Weights of a small transformer language model: a variant of Adam for these matrices.
Each number is 128 + 24 x the weight over the matrix's rms, rounded and kept within 0 to 255. Layers, rows and columns count from 0. Numbers have three digits each.

# layer 3 MLP up, 1024x256, rms 0.111, rows 358-374, columns 128-255
094098134077183112103124116145127145149103141131109169118119172138182152137110114110123151140114128089101123124113121086130097165107184171145093117136110103198164118114114061140124150117143111101112183098138122174159104144100148098117143127114123138100103129169120133109142130168123131096176122134075125167120131114138124165128116131105137101131128109142156155125097097138111156140096
130118128123181113133128133136103146122102146118123108111137101148101136141159141142117124142141147121112113118146114090114118125097135132101162145126145092111184139119119153230131143086105143123140154109161143121140108154105147098103128108173119115078125123145161114124104127157145078139111159124165171130129096118111133112163131094156129176126138067138148117145147160121145130113097
108150128139099146142150110148101122066171103137147089127132096118122138108154141089107149135101122110149132131141163118103129120118128112136105146135141109182081091115112113132147077087138112130095148102117142122152161090115124132115107099101127121133119137133139119147124152129081103098095051166116100118133155162128164125106110140137159121125145121161130105116160121159137165127136
198153127106135106125132110106091085151124138134140101136143152091134140111127108141158117112142129207149121114085137135110110152132153114177149133164103142124153163141096152155119088109138133134151128128152136161150133159143112108158082147151172150165108133135120148164103110132092112122098177131120128096131136111106118135103152131081111142095098108114138104107111132110127105101174
130086156119132170166134062126157114118104111110130119114119146143150136117137164138135120144128106126139120100146167068113122068182152111126114141119111113147118107100112116178123115113124127123135117114090153128073157116155086132127136112106116111146106121144163148109183126114161160133193105102129134104100111135102139136113119132162093132137134119140105150157168134104132140109127
112113152135109130121133114134130110094135142150154122142081131127134135108140163128109124110133148105104119107120070111128141184116162134132102102128103080066155111113129108149082172138168120160094102153118131086115121138099152151134073164117159154090099114141103138123090136126117118155194138100143106114101182152101165133142157130136122108160106152099153126167121103120170151125156
115120100143151111085144119117163125118137142144100156107135090103124104134088177100089117097134151095154124173115163087106132141111085116126122131126099152113133131173136153158172115117151154132163094143133085142091142115140136098149119101145143157126141120109129135129105127140140131154127170148156098136152137175120105134100166120160064138154140146109121102124117093101145186145147
129107138091158129162117106161140152167143140110124102088126122055140125101131126135135108117143154110144084163137075156134115141186107123113137103092145120138172148152111062114129128138155116184149104118133096141093115163129128143114130071141140157161104163159158120110129139128131140141126102108085136106123148125139154117138166134117139115125134141155159132152131137135136180114108
141086150152127177144137144217107144140123114119128146132116139094147075143127101108146123135128122078083123145102132122122135109198131082125108108115135105126103113108134113084133157125132120129136164113113094146121133090110143117120111161137121125137119123148152114146152151152132131144108116170151178148163143116134110134102173134105157106090120098141103152119159115142107173105127
125142127143141128166123169122154091076129144121134125152148086131122138100118115172160125165094097152166110105148114095150125124162111136105148143159096141106097093126124077116078098130165152141152106098055114138113128147140135124143111099188114121089145120129172101100128127108146161136139115189122110122141163142158079142137137098105152103154140123126127133160129170115128131098091
121113069119131120148133126086145156116148128141172146185128170102146137142143115154160135119133117094110152153121149138160121132118157127120119100120095116122114101110146178141131126109126125109082125149140126076126120156138137158116140126107116135128164126105159149154172161069129120150104130108135091130136125098091100119130109118081074123140100101136096093125100124151082134117077
128087176137127086140122129148117121122113095177131195142108134107112116113116126117121145119119173154113106108159111105100111153118145108099131120104126118116109156126112113114134112113112109134136136120102107103127113076124119094134138116119161097093128176106137157077120132119136147134143157124113101141125135135099119146129125147144117130116089096119145138117120138093156128121106
145120103146127191135143146129149160141129096108109133132102139123110150144109149095126083122095115112128138090130179117099108098164133116124131132144128105121121131138124127080143130120123073164108133143084100143134161102101119184097107189151133131149123144120120120158142127094126138156148110127079168132144127117121131172153136137173128194130122063123124116116175096142100055135178
090151102190139136133136097174100159134095128139154140158174105118140118096145135161118108167127172127115085162162131157166119130100130133091078157126102135150129153127120104146159131176106149097124145145135168167130124128123125141126132084123129094120150132133108143123158134104161091093159129095134141142108112143197133122152140106111158161122100102142110129137135130156107145124099
098125087089153145144131189119107184108166091135114128155159138085081155131083154095165148158089152147152114165163150139103121151113150105166125102094134152160159109147155155132109119130092148155119146135174111104132091099137108162181104116107128084141116139142151113109169110146128089147105131115104125129156119094122125121107099143094153099150156111100130145128144090146128173119148
131118085098132099136120170125152136182175127179113096122110135132131138148154160145098128147112118099115146147113149107116150099088118145146133161117129135142164113119145122114144135092142108154174101093120126148111180125126161118124135098127079123157143089159134111098147116154144094117140151163138118139110145129136126102163168135119079128168148171157110104141089132149106133132106
187119151150114137178137173091132148107184160139131120116150113124124101134136137115139103161120101136124189162132089083146113126131052127111148128136143106105099123137147100141144110110175142107076127142116124137086128084153153106163131071126126125119150133116163125139111117145119088154127141159126147158146118126118165107113051140168087144178150155117142156132164142123180149107140
# layer 3 MLP down (transposed), 1024x256, rms 0.115, rows 358-374, columns 128-255
120140119160121153120173119101082156106175099096152175123153140135131109154142165114154150130125100096121116127114133147141091114112136106145084136101157118208140125114119103113081146084119105119147123139169140127110127120134084122105188091091161145135140164161108131081107124154114113111118100151149129156151117140095119141125113106112088148106148091124116130116104117126152151179121
128118154132130083135090101104141191108114147107117111126119133125142157155116110148066111147154110115102147142132090142147083147130116139091116142133154100149180111179125126106115103104142118105118140116122120133140148130121147157123112127123094091112119150113141123129082136145148131117119157103133131162147163116122147157168127142125122149173162140098167129178158166110139099111129
165122124119108129160101103127172143162155094111145129116061142153143099120153140131122109164103158144092139084149148152125178140118125125150099119185160147134122092122156140120148143136131077137119153154109079115132125093106130097109120123123126143134108113079147154128148127138086110112146089117126096112131168141146131118148145118129114107111111146153088141126161133130156137104150
144160152096142087153063138148151127142097182131166176140146093143133150135139151100126145150129097129090103105114131169137130173123129143119134092164174121129138101072112107134090134139121148140088133143132105122108156111144157122101128115127118157108124094117135129108115114130115150108124097111133109120132116115135142135146117149100148088163149103120137128091132096151151125131156
141123105103168109102139161153135106110153119145115109127135153112153114124143145095120134130102131147101105117158127130130131124144111144166138171174134187128120150139096120129118103117130178147111137116110160140125144163124136122149080146143134193117133120123096123114123116151147124154121107147160136136095123123126126147125141159132118163137107116094141120153102120103151129115111
086122124120143105115114134131146153176154081100121087159155120143142093120135139129146104133125105126137084130139109114172098130159139134110090180139160158122161126167112126135134164114134124118117163151126098045117161134159132125123120135147126048128120113150145142115133124139110129086102126141127153151119161139113120115106119130144153116136102128119122122162118117125109092121182
102147103124135110137117114111113146137151121124079067099139111109090163135123113148122126124082117116112160122131075116113144136143123106084156125162134164131118101109071151143159128147113136146099143080094101123102074129153115098124108140081136173106115119135162126091112165159148109123152124143106133118126116159108135135086142098100117110102102150144158105148155136130126125120118
146156173105113121114144134096073123156139121114149082093157129117115100120117098142122123112195133151110100141126136116142141092103084124084133094122104091073166110121160111096138117118143098076127142126130107110106154133143115160125084097161151153089140139162129110110118140064111147131104113120128165137096167136117124130146098108160126109153117108131176094113126147127091171154127
161166088109132145126119122154140179147116150182139111127113129130106124129105111136130144148117119100123195109117107120114064140090122120161136100182123152120096139136151140095163147141136140104143110136148156096158069107162137089094140069116155132163165122078123087106115149158096123140127111137137158138132133141118119120094126137110131109145116137159143133090106149098104120155077
148151170117170124173124136165148120152150142146152134116120118100096127113118120150130091123087120160154170102177141144099090182169133113113123138175101102117134145166154111134080094127077130129132087142149104102146117098150133131149140117130158138133149135133092149123097081174140170130109105164103140156186123126122105123141132137129123082164160134156098133152098109124111117098125
170130188072146121122164101138156108142128113172135099125146168142146144118147128146110068168140135146113165111103143086176158130131175113132141136120124134130137125127112128110138125103118129114066135114143096133137114143140118138111154115123135134105107113109095145113136106132132117126109091112123105136144154135134119135049122102143092160115127170156135089106164151153120103091104
157131144122136132101111120156123116175142151126112156163119142101132125119117067161111122089109117109114130142161113120131163115138146110144126131156151181080091134104110117084115106140148162113101133143098142161132140113133130120094116160124176116104148105192149109141108143093151091132170153144103141143116094121124091114118112139143132139164132120119202141133099163094107160152116
092113172132121122162150135123143109138068131120120136124174143161176136129144098140124117097159130149111122136132129149151128110124137145152120139126143118152205138129135111147086147135111126129106145173120120148133118154124159129145097167151096112135155157156089113173137140141109135132134140150129135163146103162099102116144100122145133158097078170150132132139170118178136149095118
125123175107122125118115138119130111094113137142117166160094126123157126172119109059133149106146160099107122083118103149157123131121133088127101144128146169144112096105130147120127142170134141129093105141114130089114135129107107106085151166136146162092148153127131147153141129131130146150176100142121134130144140112142062138137125135083135125110120107130055111113131077123123147075112
171110146123107115139122116161166146096129188143179136096160154105145153183156109124103128146113136126087099168103121105111118183128128175114122111059129138158140128128109135144107148115159135124069138127177174112110138145124163125118072131112135096142112207145128139116105175107090170137111107151101129116150142086136099136124122142101135118131146154151134165146170121122087125131143
089118174164124121136134139097121133126123153162107142167178175165113143116129167169097138123152120105102148154144130097097134097130159163136161125133158106118150152093107141132081103126124093180130120136123084142131092130112129144104105123110138119130107139094111105142130091123129108140085156165118170108117147137163151100132149116113117124141117116168146173104088152135122144101130
158103136139113133147097141122152109166167121134142198135148113149128133106164087133126077151090110132148056127121115126108155093138122136135125116122149103096106145123139112137160134069184134166119126128127123116127134068123139115142118106107106153111134154115114096116118099115149112145082130166147160189141134132118124148118101168143109160152122152175136120099147169175145151086140
# layer 3 MLP gate, 1024x256, rms 0.114, rows 359-375, columns 128-255
132134126112106152144168090139085147112108123052119135099110134098117127116140159113117105113127144098116111093117123119103127160128135136092137117104144118152137133111136173177119142120121108127133138094195170127132118168080093104085172107137157071088154127122121117154132144151178089140157165121137095138086113104146150107139141087142130137111116074143153098091116143103167131143118
107101145155140168141141109149125154120127108068137118097141126141144108112143151189171100134138116135158097131144171117171114124131150117143112167100106087122116117098101148130116088119090138104142098094140130116109116101141151124154134136129136127128112135167169127144136144151155157119106104161126149134190137109163119148131100123153185112131127107159108071131156145135148152162117
142148152142116159119164105102094105109105085147112113115145178106116137097188092143160113122098137098148093122146098106066119147135169110087107132108111144150130162137133170172120152130129129133151152139153168121156114122132113144147104140113110109136125089170093122131114130104099113133071137141118117098136167104164135159132111107112129131124133199172119109174143145179124123124139
128108105118105135133165182082098141116113085137125127153138121166123098097104135108140120136130141153133124108129150113165097156137100117125184167111122155133194124103118115130102149081154150111139109133132135135161157138111117140090124135141118127167156093132110123123131113155133108168134155130149079139181124115114142153179102121167080110145155082140121069119115132106100106107082
124153117106094144125162140111156113125163123147148110128100112122131101102130146115157175127130136112093144076136110183073156109148125110104112092158162133119191141161107152129120153108108087128127107113123154108159114188123107147120093132101141124117178166158153129099132136131101146125128157081150130160117132145136132098131177148154183170144123135128108125147131105182117150160175
136124089130161116120168123139101100107065102106132109146111104140085141103174136124140171093135140123110084132114113115135139124120154102113117112114148105153096103157074130134115122162146138103099095121154145127105137121151136153140131135135132093091082157083114125160138108111111105091163121120125107111120142103113111206121166141139127169125145147123109130136175131137111122163142
166085110111133076082155117136143128113124121130141106125112124135136098171130127123136132189100145104149131091140177126119122110126150079110106164092127141114124110156179156137109148103104151155097145156121143159146132135092150144154133153082111111153149107116059130138143135141151153120167157127160130107164166137159121081142121053114101138099100131123112098140137113115095152106158
119132169089129135107156143092130084123113135074166076113138148120147118141122155146131067102103101127120107141132116159140104066118106101116143116121149140107162145134153123092116142118140163163136121123149182168109149114138198144152180129144152121085106186088109104148150117145109133155129096163138116121114138134103076128127130048125128124059114116103132130122124195094125134142089
127149184129115143160134144130138100140105100118110115157111142153126155070140104109127150132138108181113063097080146151129147090152169113118118130113128120174096120157141128101168145121139120111121111106091148119091159132108120086121122131147192032112148143146135109126110127134141136137152106087131103170131121116158151092110124139172152156118067112132113132100161172177120145175113
115105133135122084130160116126105107124111103119169111090132136128126111091124101114131106116159130143093112038170109100100117157113106109135113097138167144125123111148143119182121116181149076153134159129171132142115118127111106107123114137102115126100128165150125153134129134152118135138141179153145129130140082135106112177131145114126131122173134122100144117142112115079121142123149
141111116142100109139134168169102157090088105128133127090087146114136068138124113142103109171119126141140130162147141112114145096153138118121107089166123176097133112139156122115160115167126132139149148146106094116096153121128154134116103154144149124162114153092130087132153121133125080144112118097142103149087126127134117159160119118166108102145097140114130152175121130059130143152123
116145144147130165105151163168147075133121115132139116117130104135179123125134141085119128120092131135097174081122134097089162117167118151132091150114144084175125125125163128131152149115086113135086179132128127080139138127098083156120123106101136113152172139159142135135115127129099163118103122161143149098121130090145118136174110151105104121093121089091115065148116124161159121128140
149127120133134151120155176107107157177137136145164122120128140146124101120150096126135110179121122115146126119123152181110109114109156124127164161111125126164111102138072138107104114141097167085103101129106161111122130139128165142102139123122136124146129120166133134150096129145113092112094194131111130165132125131095155114144152092126125162162092093137148129131116169154120141142104
126117102110065168127153127092095135149121121123112110111130125173100202103105106134163156140130153189131145075129176090162135158160109120123119135149127130135147106097133147149126131143091150086150129134104138143105127095123090094115120120166133098116122112092098123158148155140165139115115149103123098130122101132103191156162153148173145094159115116106111105089145146162149118125125
177137096102138118126176157125120135129091148096071139095142118122144110085192129121125182103147124098143106088133131148101095103096089127135106122104105146162134112164090134117143165130162096132135134138156140161118142152103166128100130133175151142070154147180147122144173139147104150085224141121129129126106125091128147141143155167155084121130131128107122115160153105122140129181109
203149169126173132163207167108115155132107111108092167096106133130136104136136084155125055112115153109151131113117139147164111104137150098112131101113114134116142113120131148143154112084112141097115120108144178117110166039125108113120117096113140107132142112153154162140182101117152145134094144132117141168161112089142143108099083127134095133139086102169116145138174126119161117137107
119174153120097133144176134103096082051088132057121108150099119089128112100113143125100150091150093099128143104159113131146115108143104099141136126129124184118172099153095124105105139109087131101127121103168149139120096133154111129095147150140166116104143144079126134144140110121128132117157149126151131106101139124111111122122120126135167150087094118121136135116131127136124101129115